{"num_hidden_layers": 9, "hidden_size": 256, "num_attention_heads": 4, "num_key_value_heads": 2, "head_dim": 64, "intermediate_size": 1024, "vocab_size": 538, "hidden_act": "tanh_gelu", "norm": "layernorm", "norm_place": "pre", "norm_eps": 1e-05, "positions": "learned", "qk_norm": false, "attn_scale": 0.125, "bias": "all", "tie_word_embeddings": true, "parallel_block": false, "init": "trunc", "init_std_qkv": 0.0441, "init_std_o": 0.0104, "init_std_up": 0.0441, "init_std_down": 0.0052, "init_mimetic": 0.5, "optimizer": "soap_variant", "learning_rate": 0.00298, "lr_mult_o": 0.645, "beta1": 0.95, "beta2": 0.95, "lr_head": 0.00546, "warmup_steps": 200, "schedule": "wsd", "decay_fraction": 1.0, "decay_shape": "linear", "final_lr_fraction": 0.02, "batch_tokens": [32768, 65536, 131072, 262144], "max_seq_len": 256, "doc_mask": true, "train_tokens": 254100000, "max_steps": 2934, "dataset": "wikipedia_en"}
Each number is 128 + 24 x the weight over its row's rms, rounded and kept within 0 to 255. Layers, rows and columns count from 0. Numbers have three digits each. The size before them is the row's rms in percent of the matrix's.

# o: layer 3 attention output (transposed), 256x256, rms 0.0764, rows 63,126-127, columns 0-127
# v: layer 3 attention value, 128x256, rms 0.132, rows 63, columns 0-127
# q: layer 3 attention query, 256x256, rms 0.119, rows 128-161,192-225, columns 0-127
# k: layer 3 attention key, 128x256, rms 0.112, rows 64-96, columns 0-127
o126 097:118157128116138097146158091140143132137132107138146133160132121131145137107138093099145129136131166141110128100127135178104147154115136123164140106164113162102132088138106139117139144139116153106171084145114110141167101139122150134110084165080102163127087080160076147148121148106110153153136095171144112104131103125140154114115141130102114115116118117099134113086124099121167121140111
v63 095:119099150082124108114140133144117099176146112107125185123127077112155125181101160111172121144125172114129108142154130114202119126104097079086148175145135166093086094131111109105100143104111148151090129157079121117164113117130145145143124148126120134165122109126091106114113161109174187109144122090116142151153147145145112129132154133146136099082131152110109152152147102147126135148116
o63 100:121114111128140137138151107127156165150136155081155089120170152127123142132139120092113161100120092169145140103130147161139133129124146086084118106124138086159132130090093101104133126126129090085136100161136106110171107134177096142154099111139096078103114132155163106132123129140064126154145116154155133131144121092119135143138085074137127136107153124137112131067123135153114084140165
o127 102:123117132165143135118149115146140139116116114114138159158100165134089110096125098178116096124130107135137156126131135121117137144171135095125132113111156130107134113132123158146133122076076138158140119098110082146093151137076111124123150165140165131124108118091118141113133100108147098164212130117154113143081125180151118126103138119156104151124110104149154122119096138079081109120116
q128 116:163103089111146103133143146160141114140122102115111139147141141145129136124136125119122171112150103112120103099128166129098146145133152142158104143159134108173112159110152172120146062115118119128169144111122109118121111195136126120120142131138145118146149108078180140129115127134168163129107127114139120097122128156123116124122134109121134108110113120152126154146134129104128119096121
q192 095:106137114127138104144081121184149151127160111062144139133121148146102120135103122119112179129164133140095126123138145112146126072150081134118131140152110163143074131151113136113145106180111121144115077119113110169096081100137141137178126130132135131114159085116121169169078131117117158163157123155104081157148141130143125144096114106148114103092071096160112180139146157107159166089117
k64 107:158120152110104138146133075123164115147142094117148110090152128140137169129119134099135125122143119099093098181176154146118113124154158125133133112096159138125119096126116130124173081143138155089131122146122092132095107167099102106117128114177101173114117098112106113136148137108160144120130086155164096128157128120165137139177140135117115115139063158112121144099118141135104068102154
q129 104:157060079111124110119116150139098132131143154147126174135153100100163163137125116109180172112107101187112108143103164134116135124128129149173070148152129161140118091132133148168133111096128134146162160107133149099139156117158140140103099113115088143125100123085085165158079094140148125156125138104133141105133160128135126125146111142136116166121122147133105132136133129109115119118166
q193 097:144111125122116059126122144118100120142166104169135143109156083113103117111138158163147144139145139132149155223144174110160130113130129128107070104163114144144134092117134137136146081143123138111139144140146111171147139106083126167108135121112117146130155121173076162095132136122152095135125086163111112118092114101118149128098138122155135140128110124160126149072171154123109093136119
k65 102:107076061115151123113142082107119133085124107099109130175114111115086161132157121095134151103165133116076149158123176091105120108129143108138136139118134124111051153121134137118131067100113120120126124123146096130183128165126118102131136131119114112157110125126124149128123099121136141084145143153192190143126150096155149132131122100124154133121141122147163127170116146099142128166146
q130 101:083112141125164081110142142123117123094147171164118147123141119086126131174147093089136108174178092114136139114126116129163140124108145119131114139134134120093143121128130122164142132125121176113156115154117166135132095110131140181155135139131144068118157136125141162171125149095156111148121126147140148131093110126134114125150140137107083141127100142130118131130117182129137129135118
q194 096:143151148115185094078150123125124139141130135130141156101136163125105103112134103129112158108163139119135163145116163082126106112112115121126123133080157119108111103110117107169109117108107152122102159133140122133112121141131152141126107107165105069170147155165081151133082153091101133100141119112145104123111121135110148099138140124130142119135138137139128130149094136153118109124107
k66 099:155146160161145145149158107157160136111128126116130128159178122101146133145093113145146109135139169094127122072124117109140097103112166155133169145118155154136110153135108105143182148131123167097151143088165138163107124110133140098131164129143095128081116171153137122171162104155114138108116124116102166121152114131108117151178070129124137158121141087144130138137143128099112089144147
q131 108:153138136136111138134112141098174068137126113084123139145147086114107107136152159131099170095093110143111166125127146097122102115169101112125139105164155138156118154107122138101100113109111097104142142127124141118101155146159103111147120097099127145089113109126107110112102126144133121083116113128122144104176126112160109132138124099115144138113126136204154144124109092146140125159115
q195 102:141139098119145113123066135147159122145123104157168143147116098163121169120109138154130179100119120133123108106112098130128125086132112104105130144147152122169126135109101099111124103163152132113147137120168113154068110124155129135052131111136154075112163175137106136103140139139118141118102112106170180128133157133119120170133112141095166107079131127156147121127141156147137104097118
k67 106:102143183124131151137152108111097142138138127115096151119092116134083147127114156131126140089123179153099101184138113081097118074168127100106144108150153108102120159120130150122132096129136146130149161134153105149109134125181134166128129159155138154156097147109106164148113128153157190123095118147168110131091156111134138154155158158143137129109123121162113154155133126153128121086163
q132 098:148149102130121174089147104146065120127139127111108158095103113151146121112118160103076128195107158134140085139163124123123145149134168086109125056100142107157143157116105151108099131105082107119112142138079155151112121094174169144117056132129139141126136139105116185097138097168109155127141107134122126133131109171108143146139135111168128167124133120176157145124068119130137130115138
q196 095:158142148114168164038103132128119160131107114125133150160133072151105110164113125113150098163109137145108114174173151127088135174154124127161149076153109109110125148108158166112114067132103140097125113126151133101099125120118089107143097132140097135073128115129116151131124138108126144117157140175139097105114135137121118153102095108135142109160088179155186105136108106127102124139088
k68 099:166152100141118096120126165136143146136119110114151159111143146147138184134127134117128131117115185182134145114105148117111074153194117132123138100148148132160099178109157108145114151114124165131127098144177126139136107118115135099111120120117138107133138115135128085136085116104158120118167129134146134113151124131119123128157113137134119087113124154122164125126104132094157097158135
q133 104:129133127140161100086154126135139175166171118182125112110167083154167133138095114134154118140098145089159140127120133084090152134100128138103137137094137120132171100110098146059088105122150142145149137183114098158118139126126126131165115102135157092121148098151123114135089159108139158113141138131111097153125144089116095147130121126152117106145171146170105143102092130141088175122152
q197 095:113086136130106091143151126133092171145162109161165087071157103112161097111098158119144149121139097112143122143119127097113122161104153106134135102085160139057138150109112122148114124130154098123123126150123150183173099110117170131145120114152134088152157142106117113155136104086134151146112169152079148127191109128128095166155148102135132157116098135178135145101095135121140086159161
k69 104:138104114148154118116146129056131126103152154139077077127139129153117091112151087148099109143141175114117114130147140076189127119130119125123158118126145132162142141165155088154129107158125135131141091150111167081110118099131107105129147123146119110107124127131135145099132142106119119106106110128120104157133141126134115122154112139154123103123158143129114108081121167138086122102133
q134 105:103148124106138135141141148147153101083148142143125104173135146141133123127138125099171129120096158111149136152109129134089127154114107139136148158156113141159102132124124088127146170116150123144140162107120191108077076129086133084139124146115105141140132114116105161112115135118118118096128136102112132114135143122079110095135110148141135126125145141095120127110151174126107153118138
q198 100:091179135114124132159144107148129140112153143147106142096101144131133063132119169118122084090149120130135131147125156162128121143134112078109140159165128093103104126131107124167172111137143090142133129103097139117128127138137147127154113127128104118119109155100108119104086159090160129125140127137074150152150118095112115122151150097122149116182094108117103119111109106139130117187095
k70 102:119105089134152158131136157121150093133133138146135128132150152132129142185127118121135128127111124119117140115141123136118127110152156084115131140162077144132110113110121124167123141152102144122132123060122159110172126082119079106131160118131127123115147092116124146153111141125146112137116073152132149103149171118107117127107174126136111143136104121072093110139197116133116127113118
q135 101:142119086153129114097137102130099164089146096090145165119164134143145140162141133138118109147162151149116103090138123105110116154102120134134106106130129158116133109160142148128130116119150127108160138149140127142082125139124160156168134147127088115161130063098133120129091104093135126128159106146126134114123150142104139139191122115138088119076129113107144144129117134102156116139137
q199 096:129090137096120089114129078147114091125148164133160125122113131134146116086179170138082122175089134157097090147135133135118171104099100124168144115121120135126121145177130156125174156117150199143137132198135121139129064132158104140126119127128142105148133139122125116163157126125096129130150135102123154154140161125142078154100154105144114143089107148108169075100129098122117131140145
k71 101:146093088122098155169101116130101138107140166148096129128160146161118129157092155128192150083102155118098107131103163174100152106162130163142086159125138141137090125108122100148130136139102152128108126106107170139091129126151169116155106126151129108091093139151128115164101143107117132137120118110129172148139171104173099108138127126134121131154138113099142148125080148118133146099109
q136 106:122095122110141146122106121115114127086105143131140116125099117108173152145133124135159093107164128130105128141123111101152165087059148111118122093120112127123108172145151137118149144108104142163166123166102136102129140120132132111135136156106168112134162117124122125139137171123132102112113106144139123143136105091105146165092135200126109096116170099144115120117158158142127160142128
q200 094:140092123163147098149092097125096097137115112135135071158098103121098125089128100132133118163159146140078153106116072098123152134150147117123132115135121129128146125115126116135154143129120139200173125112126094128116125120143135119136133121121157146103116108130085134150103143104099126136116149131138168138081081140123174120122124146127147131158116158092161125128142125152147196094148
k72 110:116105098148105092120159171143129131090118120152110113140117157140135108113127107138103106141094124144100131140092121126099162086119113105156119101107104150085102103152106107143124157148128159135148111148111158140166131103113115123075103139127103098127130136148120119108135085120087113124132112147146132145143105123146162082197066105152115103149156083154151137122105096150095139134140
q137 099:151120153130116176194091121182144119079148117125150181111073139129126167163141122140081147156116108112160108158143113105098094129098123155144115104168145098145144139121156152165184099150118141139145122136133071127121145129102116122074113111153126140125173126115129099145145126120100122086148110111133099142096163088116134127126116146140109140096151139156154138114155109106114156111184
q201 103:126107129128135121120138141152130139102134141166129094101103139140129100126118142155121097115131108138140160130169093121095116109110138127089182123102179153125136166130141091133113138141134133138131117155137136127078072155088098139142121105114110101098168102128079151104134163104173136114131113123142101124116163177094139141162130121136100154112134165116157154172132102166151094101133
k73 102:120143171139140082140092138101165057141148116134128147117193124119118126141117143109150120136160160129132087135149079081113127110092112130140095123117144151135167120167129093158117165140128120092146122086110121154188116170149115106121111122145133174102108126091115138121116115110121151117106120164058121131139133092126123128120148106090140148087128145128148132129122143101166132142112
q138 099:132137094103159127150127121148143128100099158170158158134129099137142110106111134073128104123153137100125181155146132139112162130134156122147135156123088162113142128123124137133126176156143150088124104110083145118116112155134096096082137122129115099167148148137132135149116122098146119141114079133123104104118146149110140093141117082118111094137149055109123121138142136144124128122088
q202 099:134126129127110129189101154118180107139160121186132121138110132130156083091120164118108145116122143123117118114153090125108132156118144154144167120094098125156099132120149116144101129143132129103132149111161153136109077125138133113075099120131099117136215137120108133102108128176137105122139099172126096139142132125107121118099142151134142123142116082102093144128203100109142142135111
k74 100:141169126127128095070135123159157141123155121126127108094153139159161136133079113110158138142128169113115157075124172144050090117076121085121208146111117098125141129081130128167101141125166144107159130164113118126103125117086105094129115132104103123161124112129099108128140161160166138134120155125100168147102105109129127115154111154116123111134167138117149146155145112154131143122100
q139 103:078107126145156143168153137176117091121085061120146125133140105139083130097107090113122131127163126121153133109146157099153089117141146108087127111116151105119181104155074146125126144123134127118096117160107172177116144103071117109161153147133096112128143142143139107127106147124093108147133126117133099142107153185109099128145140116144115102162112098120120117139148106114137169144125
q203 101:106141097135136094117130128173117133140099162155158077127152119107097155103119062145108096099152141130093159148112107136137091117119101096119162149099110134179162142144151109174122123099119115086127101136090158110124132152147113149155145130092098118155115109128143151114084137147137107172113111135122115161123147134112142153091169115113130144070137159132132151105151107119153127140155
k75 104:089143123173150154113115132085112133162107156129133133094175126143141110115105149153094137097135114133142139149112185136112169161088147106141146132132089119154136113110107137176128139119142109120138089123062150158178150071166161157119165094097096133115119164161161153151168142097116127157131136112109147093119112148120114103118098142126118109143140101125142127115083066200126139123129
q140 107:159143155118147139111118144138132130136113171146147123173120155113082098105158123147115131136150150118131127107122147099128115116106128117119130094177114096115125126077098139144144123129153149153147115162110120098121139138121109152113134119081117066150133136153106123129139131141095109085126133168143125103098111092112121166133121140154108181110146099122124104121121146151133089099128
q204 098:137148104132164189107163147089181161123132123126143111102114133136152096124116121147119090146120118137156138098122085137160172109143113143162122103144121140145125147152150144159132128105169134128134123139131133088113165131148090140128123172117108159095184097148081131092128122121127116141099110134113135135120122181139136119120137153120152095103109090076123153117161118095119106094129
k76 098:165128130115120126154094105141167096103138150113126166142128100121143145137111133137101161140168172115152131079083152149107161121118134096118131114095153122128151114151106104125102126131121118112156137174111141130137109107104144152166102112081155128131091144153151122145103166097119133144118131149131147132100114120113154106161102073101113122087136113124137116172123142166139143168105
q141 102:098130126136148102149091129131165134120083136171128127165130151137095131082130139160085157151129081104128150126074132129114119104114132117152135146142114093108071088140151112140144121128154157147102146163151081139155094129137135106145163179096107099158118118126171162103192141155123122090089103166098122122176139129146103132149122121120146162128127145066143155148166132147125104087147
q205 101:136095143115136111115146120136132135137124137123111112144111076158134132125147151117181118161133123113152173143146133140152097114130117124119142107100127136152125060111086187135133161132153125104147133156149123118127140161128132139113102153118139086143169134142114132142159100148095090129138139114117069131153138126128124148127143121069122109091131135124128148141174108090049114119125
k77 102:143125072142137092113126105118161169120123141140056126119117116111130148115125133118116174138151125125105126149157126112134137149122146125137135166136130147140114117145155065154126108080112149118160117142127182141143108106126119089141175200111129128163105152094168150141125105091136116153071142094126148160157118163144122127145092091113127142126121110146117102104102130130149143189163
q142 105:137150114133117113118112128092141172147157124154153141134140102129092087146136125140148135117094119111095119153125177107089082111155132170152136132140137139109150089146116141082184109114119148104118128128125088178113126144125139130131103099113121110138117085130097147116108094138100104135170164123120139148163152105137147131106105125152144146143142146121196099112083102085154135146173
q206 104:123163096132126124137130143118162098163094147150128135087113126083100171093146089111101155130136120160096101139104087141107139119147095147166092125143139144155132118130136115124114115118134138112160138106095161140093147120137105102134133119142140158122097165091124141057100148171137119091124149160105154121143149141160099120160121134121131131160181145132105087100102113138145093123120
k78 116:077109136131107130118116099091136156076135107096123136074100120116130133126128152139134106089099106094136107142098127143130123069143138122127122131138136121150159134149097132087117096070130138075092130121165106128127158125079181130145091100109141132136084150148160182139144120113138127142112164123156126091114140126141144162171181128159117117136144158180141109116136115149108110093134
q143 117:152127120091155143117109154133120123151084129138146146158124129136114082132149086138106152106093134182128136134122140105102116126133150150171099112110131099140161183104135163151115119145121084141135144167106129107129132121147099112088112119147153141180131167146148125154123130126143143126140080129153147094113094120128130124101154136124139143140076139139107161117107114155098111127095
q207 105:112110134080085112166117132105132126114129138148108148132142118089114120148138127157123152102095161141122119135164162151093115095142165143154139116114103104191125136122144135158080121113091152101113177115123115161101101125138098162100140155163113149123132102130142081115096125119166125102181124157161136129102110122168140150133127123167130118111123160115080167116123113104145148147096
k79 108:161184186134161153131164143117140104131140131105127135143117117149154156115111140143089119110127154143160097090144103102124098150122139108141128133111136108123125122124100143139093113142146139102112104130099102120162138176081108137084133110126124152135125152105177084092149094117109149102138113098161132111141110126084145113113162147114137130116135126114138139147123140105161085127166
q144 101:091124104140138133101091159115095130124132134100116166137134131096098168124135156097169112118141158172104135132117120154086167151116088125132129104120079121131083106128151112125127196101104133134092111146119117100135126121138139142155141166144139179129107149132097134140097104094086150115159138127154114134107119119141167151112142102127127138170114156072104079114093133130129127174113
q208 106:092146102113081137118134159090146128071159145110171136088134166147135139154096149178148144107161124147101121124155100119138144132166111114110136114119121146152111155096147120132137138114101116152127124141128149131145176134108177133131183088101096126047140113142119111151153107091091161144152127110142113133158145111121149116126142061127053158119104150139142101143135136131116117146114
k80 099:130134093133127148180122151182134116143113119144153115164157105123112097112141172153101188108147109154178107132079173143125119180101105164123127100134079165141131120141158117128134128086118151125162116124152105140128129119140128074157159114118104135123149136137118123099120161124090123101172128117110093114132102162147116134104155095169120155157114110123131138119145118141151154123129
q145 109:156130132156133128145132098150084103133103112095099115104160139141157115090158134114126143167156127111126148121154140120120149164125110099176115131116131104110158158089134142168130113116079133168180116125123116112108105116124113134167140126105125135182158135129115162143108107102175093111168122142118101097140111105138138125102108098078114095132095154145136109132129132133129097134077
q209 098:136137145107137110116119069117117129125095128123104141160122137132091074117113128143172144121141116183166115104176123110132123106144140138155148141095119121141110140167101147111141123116137104148109146115148129139131121129135104157130140160107095101158152134142148141108125110166170142088129101147104124135125125139103179162163108075123127123152089156109090097124097104155114112136131
k81 100:127129169119144099110133130138084094151087134078108148153111099091116122096090131129088129149075172145121132119125117082170117148125144114104157126174128118108150097098120159161113122099122146134127095136139126085140145147104129098149129132139142117113145163142153157172129110125146113087149122112129083094105109102170138153164153130082100107109123090136100212103149114148151081145115
q146 105:103122091098144084130153125145138120145118117102115179149123178118122161109082161171102162100100113120102128145159144096115087128135136138121120157141148179189106123157109165107135109129160161158151143146132140121129123183150094131092125099110153146126124145090177177081131147094138121080138146107155115146101122073149117179154120107175150134119109140116135130129122105140127176141143
q210 098:138084123121168095134076142170161113123129148094176096121118125125134109104121096145106120168139141154140108121098106096117106144114121177128171167129134173159133150128107108096078136127118135113137127107138093130123156137127138143166113132163126134126139143104121118129170119087123138071139126120169122195101129131144121132137122141150122110105132146116141104126138124164148154126179
k82 106:180096104098107154155152154125110103112135153151116142146126126172127108151154126132132114119092124091118118112143095166152126102131157130129115101143100136111133129139107082110173137155154132135162123162073112152118150107146127113133099090155113110137133148085178125094146109189107140136114121102120135108130135153133127147115156112114116146142134144157122144141123095148125154123131
q147 106:144166109118126134153161141127153119117115118118069122133129129117133176100115116150105138080122116120128156130095116147145095110122136119113110102111158151158145145118132130137090120174111154135115090127102121133138125134147095124116117119138166166114176144073166114154113127149128182111177060120121128211109142119137128106093145156174112131134120105132156133095157141134118135167161
q211 099:128119119109094128122138146105157163132119126112098154145140123123138108164118113119129155119123114111177153162123147120123120118118167149136128133124144126178115122102153118140152089122165163122161117091124103148128082132127087137100112085125086126100136116138101088157111103142163131160124107139140147136142099183130118134123157154116122110148117109123106153136099113161102146143131
k83 104:104189121142117139119132110142117098155153155152112096121124122148155149090101123142112118151087130141132146120115085135134112132146097113146120183061087140132141128131151150098157130124134159073123141164115084119115117156096119114155110119105153119097130137093138132135147149101140182101125117119140141128139108075147134090113133129110143122107097136091112151088159113093130143151128
q148 107:160067088110182070147120146123109135123104103103118179146125135106103146120104121164098122130106133149121137084144117143148107106094102105163127139137124138134123135126088154136142099106125145142175118106127112061124113114141154144119132145128150102102112143138159124091118135110117073156129093142165129108122161088110094084126162081094149103133111135109145114058107146102145111128141
q212 087:136115152122128163146145130114089121182136116134124091137166146097118135150114103118125110129125145116093098108152166119158109151123134128154148139161095127132108161096072142121140127069138120148097106110153114153105113103109123173098122126111145102110114165098150123103108112112157119135116117147121095137135117130127128148114144153123133148089128122136162147091061115096142106130138
k84 100:154137114101128145141128133168120110133110174110162165133129145128123102161114131130048143164110162096136139093147146095117175125130143135137121112129093141177102155139152136148125143122100129099146128138151101121135107150146138118112136141090064127130099119118156135118119137147138138137156083080138135131104184111119075140133106088096133132133118123123068103130116151107150128114110
q149 106:171120105114120134114140160146171108147151141134150145137102108151141121104131133102164095138113131101084104130123133155159169112114106120097159136128151105115152154139165115141177124129159107116120116120133112145186143147100126108088121105062113144085102127115110094141118121140099132104129133149140117135103110125146145131131104103120158107081112124122197089160094135139130131110083
q213 099:106137127103134130102147147139150132103102141148176114136107113143123156105093141108103099120171124120133125108141134146145168126107120127148167158150126089130148116129114136176148128101164097118132100106154127112155152103122136123121095102118125140152107124146113157134142142140112115155114129090123143152130163124110126118126116164131146085147098125064146139163144141131168162141132
k85 106:170112109171146109183099166119133147167170139133143136136146118091158130107177129113155136125139090094087109157133146139137102117119158112117117160091128091156064126130128142120130147107138135124103129133147175119162117149087145143158068127110125158092143133103134138060146141170140162112128149149091162115130139140167131084133132095100108148059089119135177141150139135143154149143111
q150 106:116103123138145106105077130108136149139115114141128112129155142137137141104095163146097110121148105145090110086141113133122105101069130185103105115122138155142140091103128121057109087097140138108112129144171158143145068113154120137102086120132106116170137148117107105155132160144151124153121127156138115130162144137145148150167108083081155128103186149127192112121106140118138140128143
q214 093:102083139114154087091149089150130084153149138153127128145129138122123143117107123115132105168120104122124116104170100131187062163131131132149110123131115145143144112137127139093116133078133104126152142179105143105146114129090142150127129116141123180122143139161101117112124171086125138129113156128157132173099104152112094136134126134101134111130164126116128174167084130141128083135138
k86 108:158089078144116117134130143109155167124129153167098161165153110120099126120137133142086136130102152089114103151132132138119182089100155145123102129148135085114129082114174109105088110106071137113150158118130118164080174134116101168105090139148135115078108140161135102148097148185071119165115151129093149132141121163100161107169154110130158119121123115111158146112152125141109123110116
q151 105:121111113147146141142157154074102115100155154117111131122113163149139185143140153117160133109151171115132131148126115101150152096117121152084113147094131125106135097110125125094105140124127132113129118115180127101118121191140154093124130158127123162135150124096145150155152095139150117127118131156140116117152129140098079176104113154136146135146130101157135131109123094123131121100126
q215 099:155129103153135172102161120138120162135169151096134118136153123150119141089127119166158162125162129142141122117117122093160107134094174162161116117085122127121104123181114128144166127164141073135124105138163112161131138153171137101103139093092093127127126125087178132184105097129143120100167070121120109126147110141156171152142133138125151143140119144175147123148149124164137116109159
k87 105:135123128149105153107132145147136126151138070141142088142102089123159127110139181124122124161118126102101128106133113155111186117115140172159114144139123147150136080154113124164081113141175139105136103118174143137134134126181109111105111134132102110126136115120118087140135150137133144171152116130132128179157146133152104086163127124118150107076113113139197156158114112090116144089119
q152 113:139110167139144115128100166105118164131130104108123104150177137148163151114118101159162085126167158150129110108128122133141151122152132144114129137150148058110152135147130110090116129121111112157151123087128119100140120101112122144139162123118169096135134139154126134168120080111092137155130117136125130125070136147117110148146123113127105129158147111135132130151073122130102143099132
q216 097:117102149121128135162107143135123129119144151126117089106146135141146151201131135149146122105134126168081117113117119120136115055146151100124110153142113135104158130156138124170102157139070126101122151134136160161151129136109140146127079136118148098093122148152161143120120154114097148117095151128126101109112154122147113105124114147110143141131165118161151102084119122136119201153147
k88 109:129116141129131135105150103142104121107101123117119106131113120105146132137140121113138097130161118146190061129110103121132111104136158140137163139166123117115140188131147152087098141170103128116099093109125113146162059095133118120117168110125115160121136070160143106113149095117091171128127117108110104127133135143147130172136113151139165096111131175117135132138128160117178157090139
q153 111:150108153114122127113139152096121076127121139095116177130106113120099126092175170150115110155106145141133137119143154122139137144142093106065118103147163102141086141132127110141128127151118128143116095129120097143139118152091078176143154129169143067156170145122103133108095146157117120105172140142141136115118131118132115148067135144124125119140097165156093111153122159116116113120087
q217 099:160167129136142130104161164100122150164126117174118120144106168152136134156122164142132148091115115117159121130108135118089130128134103136133152163127096143143096139172120082072127129093112147108162119116139092127127111114138098079163063149112149127153148088168074103124120097137110126103157132118123110159140140112151140138119159121119166125086125146174132129127154077146118179123162
k89 107:132133137104114148147122139166105098146127159085133140145099115097117128080140081122094118135136162148129090111130120116120173146134109152154162129122135096128123096117127142118149161111119098155098143127156088119122082100133125153109116131166110125130106152111125104076120129150098129083112125147138123125128085136114127111116173121145093101128098157088073144125084109152159125091144
q154 108:131113140118155136106144121116113129159082096131118126170119155121148128153102161102163095131124113114149155138114103118155099096098123108164139122084130092117088126148154114139103147151106140157199057122090134122149107147115152113148147144119152155181101134131198148158157127109181168107158159113141107134118072159104147083149153139097134132110129157167083150114162139091124111128131
q218 089:123116154135145137119147158158177149181157119146128089106124143111099151128105137095102142148138102101150126138074137162105173114106125166137133134097141132144145101137131143087134113152118131135158081118121115113160157111143076103092152123131132125128149138142132159124173109129112105136137136142175152112159106128088109112160125157064124114105119116138156173125180116132126135110148
k90 102:142139118131121136137122128116053138110126163109117128153162131125136131104124110129132095118088141101155167122133075120161117128116171166132094160115119151105144130137111144155132135108139137113138094116156140096105062111153118134105138128107119140135123143090145111144167103096115157134158090142150125122095108126134146132126109168130113106156170136098110114129116162150127132109089
q155 111:122137114170093158102097124134186140130094133144128150097091160075125142111163101156126099166149156113150115138099099112143121112114109090122141120095121113115092127100128111125078100142114131126128130134139112140137098180118057147155130092130159129125090163126133118104166127103125118107116100136119201169114140126136161130155176112141146162147100126162103122134139157147126094156114
q219 098:116140082152128119150110141136135109120167177181142143143122148089153176165110159144149081166107094159107113132139073132107125116102110112135108136113106113138130117103121158140157061112116147131165153083134185133119119130136138121124125156108137158105130088118144103117093137125126158132111151166144155083161144083083084136121129132154111145101122110117123106140106145136150128139141
k91 108:175151112122095125158085132143139130133129095156067146121138109121163132144094132112153168134121143162132123117122126146161122092100093105106140146132091119092136102186130093137119140137107095144128112114120082129144118104089101167129123116135153141151140166141102162098128134096129127136166158115152176152136097160098125087152076093139174137101165135112151147106120145115091113122112
q156 100:124182095105121151162135128150140168117102149140099138150150086133119113128138115130135125159124117152211092147137172139156130079118136096168142159122109120154131111137130139119074146122104135098102124114117140123131153139081089120104140115109126126181126122094140127128103099115149099124114105175116169130140167129100143097127099128123130138088131092130126106159158145097085119168145
q220 094:147131124128096180122166145127157155124113113174134108126156130142141115175099098138120139113138124087163135097148155123102114148129117162149134072135130162136126138154153133126096137125092101154131103129094135083119134183118112142116146163089104109127133113125151098167145101117142119100143143162125129123139140158113141121120174118101137111110088126164137167181144139104143111133119
k92 096:142104094142157136096135142130148151126140141141122174168104070102114147152105118141108127115157161118150140156122130140097139126114092119104169141113115094092113118087131110182154147130151135113126186151168163114129141139100156145072133094084109155113073166120089111130133146159120132132147145150135154105110142101109101118138122125134122124096169136141131106082129118121124153134118
q157 108:149113089123113131167116103145179141136149077112195097099171136123106119118095123157121128148179109158148148129105089108150106137191144126119139112147096128091124129128141122128126065121131105144149083096085133120138128153160132117156126114143081126133157134122128105110116124132118123085157132150106139145103129101140145121153118111142131131144112136131137143130145179150129120073132
q221 092:106112137141078080158099130105167102167138139088122147136112171181096116119131119083126150124108107138128127138143141118124146163114123116116140167140131138132079107119132117164153093115120136122163093132150099080107135172101099102112108115086104133158145116125099116139156137128114133107162175163123124094136120129155093136106125145100094143126121153150119088138107153171127154114133
k93 109:081119111116135130083089120145117117153129103162109122079181123105113145132120172125085148095131123123100145136125122130142169139127145101149103094113109114155082122099128117141192120156097145143111083137099136064112121144131127084141121125150138141171155177122161115125147157124158118131083094090083120144097159114145162083140177121176133130114088113107095084150136152128125129123157
q158 103:152107114150155172153118100148142114136148071126116114105116166127127132171150102094104131100133133093112112137141114153104140119117130118134119140094130135154166103128070122121126133159088141156120138077113130135137137122179101155118121115140154108140104143112070114111150122158156151102103134119126150121084127111105167092120139125148118115107118157154119122087134152113125129125111
q222 095:091121148123131127125118118116172109171121122144148084112136157130088115090146093128159140128116118114122163154096164097176159086139114106142190090153117159141142137140097129111139153100107151165111128130132116156122153091099123159135127152080111170141178156109165149111149142108084169143133138166175169141105135116115130175126142110123137113110126157188123139127116152142121117087120
k94 096:129137113126144107132165106128155093112109130139167090095095154103128120133142128104114113147145147097134090124156123135117154096173142140103103114151161117133146080101140142150167132144131116157125100131158116133125154131117145074147099163113102126118154115089124108123155131134122121147107174141141096126109143108120095126137130135116122147114102141104126138107126085145113146154102
q159 098:122116152133123170138117136151092065113137107146107151123133147128129139111139098110098145116139096127155130143122148101144138122144127103150123167113084141138118142126157159121131154111128067132156092152106113140123110139095094107176126130099132126143146127113138124116152080163126109151149146101158169137114104148125162084072141174103096121169114107102037133122112144140109179120095
q223 101:157137120093116148182110117146133121141141163161127146150138137154142102116105151081129107111101098144140178140161130178143163145149076105115122125119106129094088137146131127106138115117103100097112105094096138128136090101124119142135138058133125154133124150142073073120100115093118110144117110097133106146117142151136132138101165132134124180117091126139123146134118167104123126108128
k95 104:119155145140140125136126134111181116086104154114122112101137157115110147119116091122124115106129122150147095149121145125111112133100140088142127089135069079109124114174148127141102138110122094150154112108102148146152137117116094098162149139138077142143147149125109122167104188100096139156140100131117119146122131134143117113071126164121168145114149115113174142117123122142123128144120
q160 096:109127110134110101113168143142091178110143097141120176111109139103101147144133106117097120133123135131117086189145142154131152148081142130114127136122143147142122165176121107143123112077120117129134119127121108103137078168125133155132133112107103123102108091110151150085105107149118142143125149127102122106106120130142120132135109131121154130120154156152120105096114102145159153121158
q224 094:157111113088143155127090170148062132158148128156133117118221105134115174126123152114102107133147120127176118100186141085125148118117121149139128123115118095131094152112134131139121133098126140121072135114132154084108117158133147156080132120159137137115087144120135112126088082108164131155139134114163153113150104142113128096113106130137122152164103122134122108163151111138134121078148
k96 096:182060114106139102143086147144140135170139127137151125147124092110152153092118118141140079126089129143142101090130148114128115158163114165120129126129089136145144151139127130144109110071123131106140099148129103171127132127111129130112096128162124115139157124129114107100145135122105164168134111072140096166108124140129141159108131159086122155171170162143174176148157127119118138159171
q161 105:112121168069146091124123127123122080070158164073100145101108081101124132154140164124131074137119114125131105123144126168148122063154134118143126121117111141121135111127120132103112167122150128096150126143134139116149116121131129091124178103158151113114116090139146122124135115098092140146172122105128117202101122116148126131104109158141100111138122128178131111152135118136157144117111
q225 099:118139141101178087093082094127147121090118146093103143149144142128110107131116076119156108134094144166158122133138117142120135091092086117107127140105119131106114138167097072114131175099145133113097114148092121157087132126155131152120142157136162151059152122145117122112114133146126140138132130134123123148146137108097177165113137170140132109131162141148129075095124114144086101122103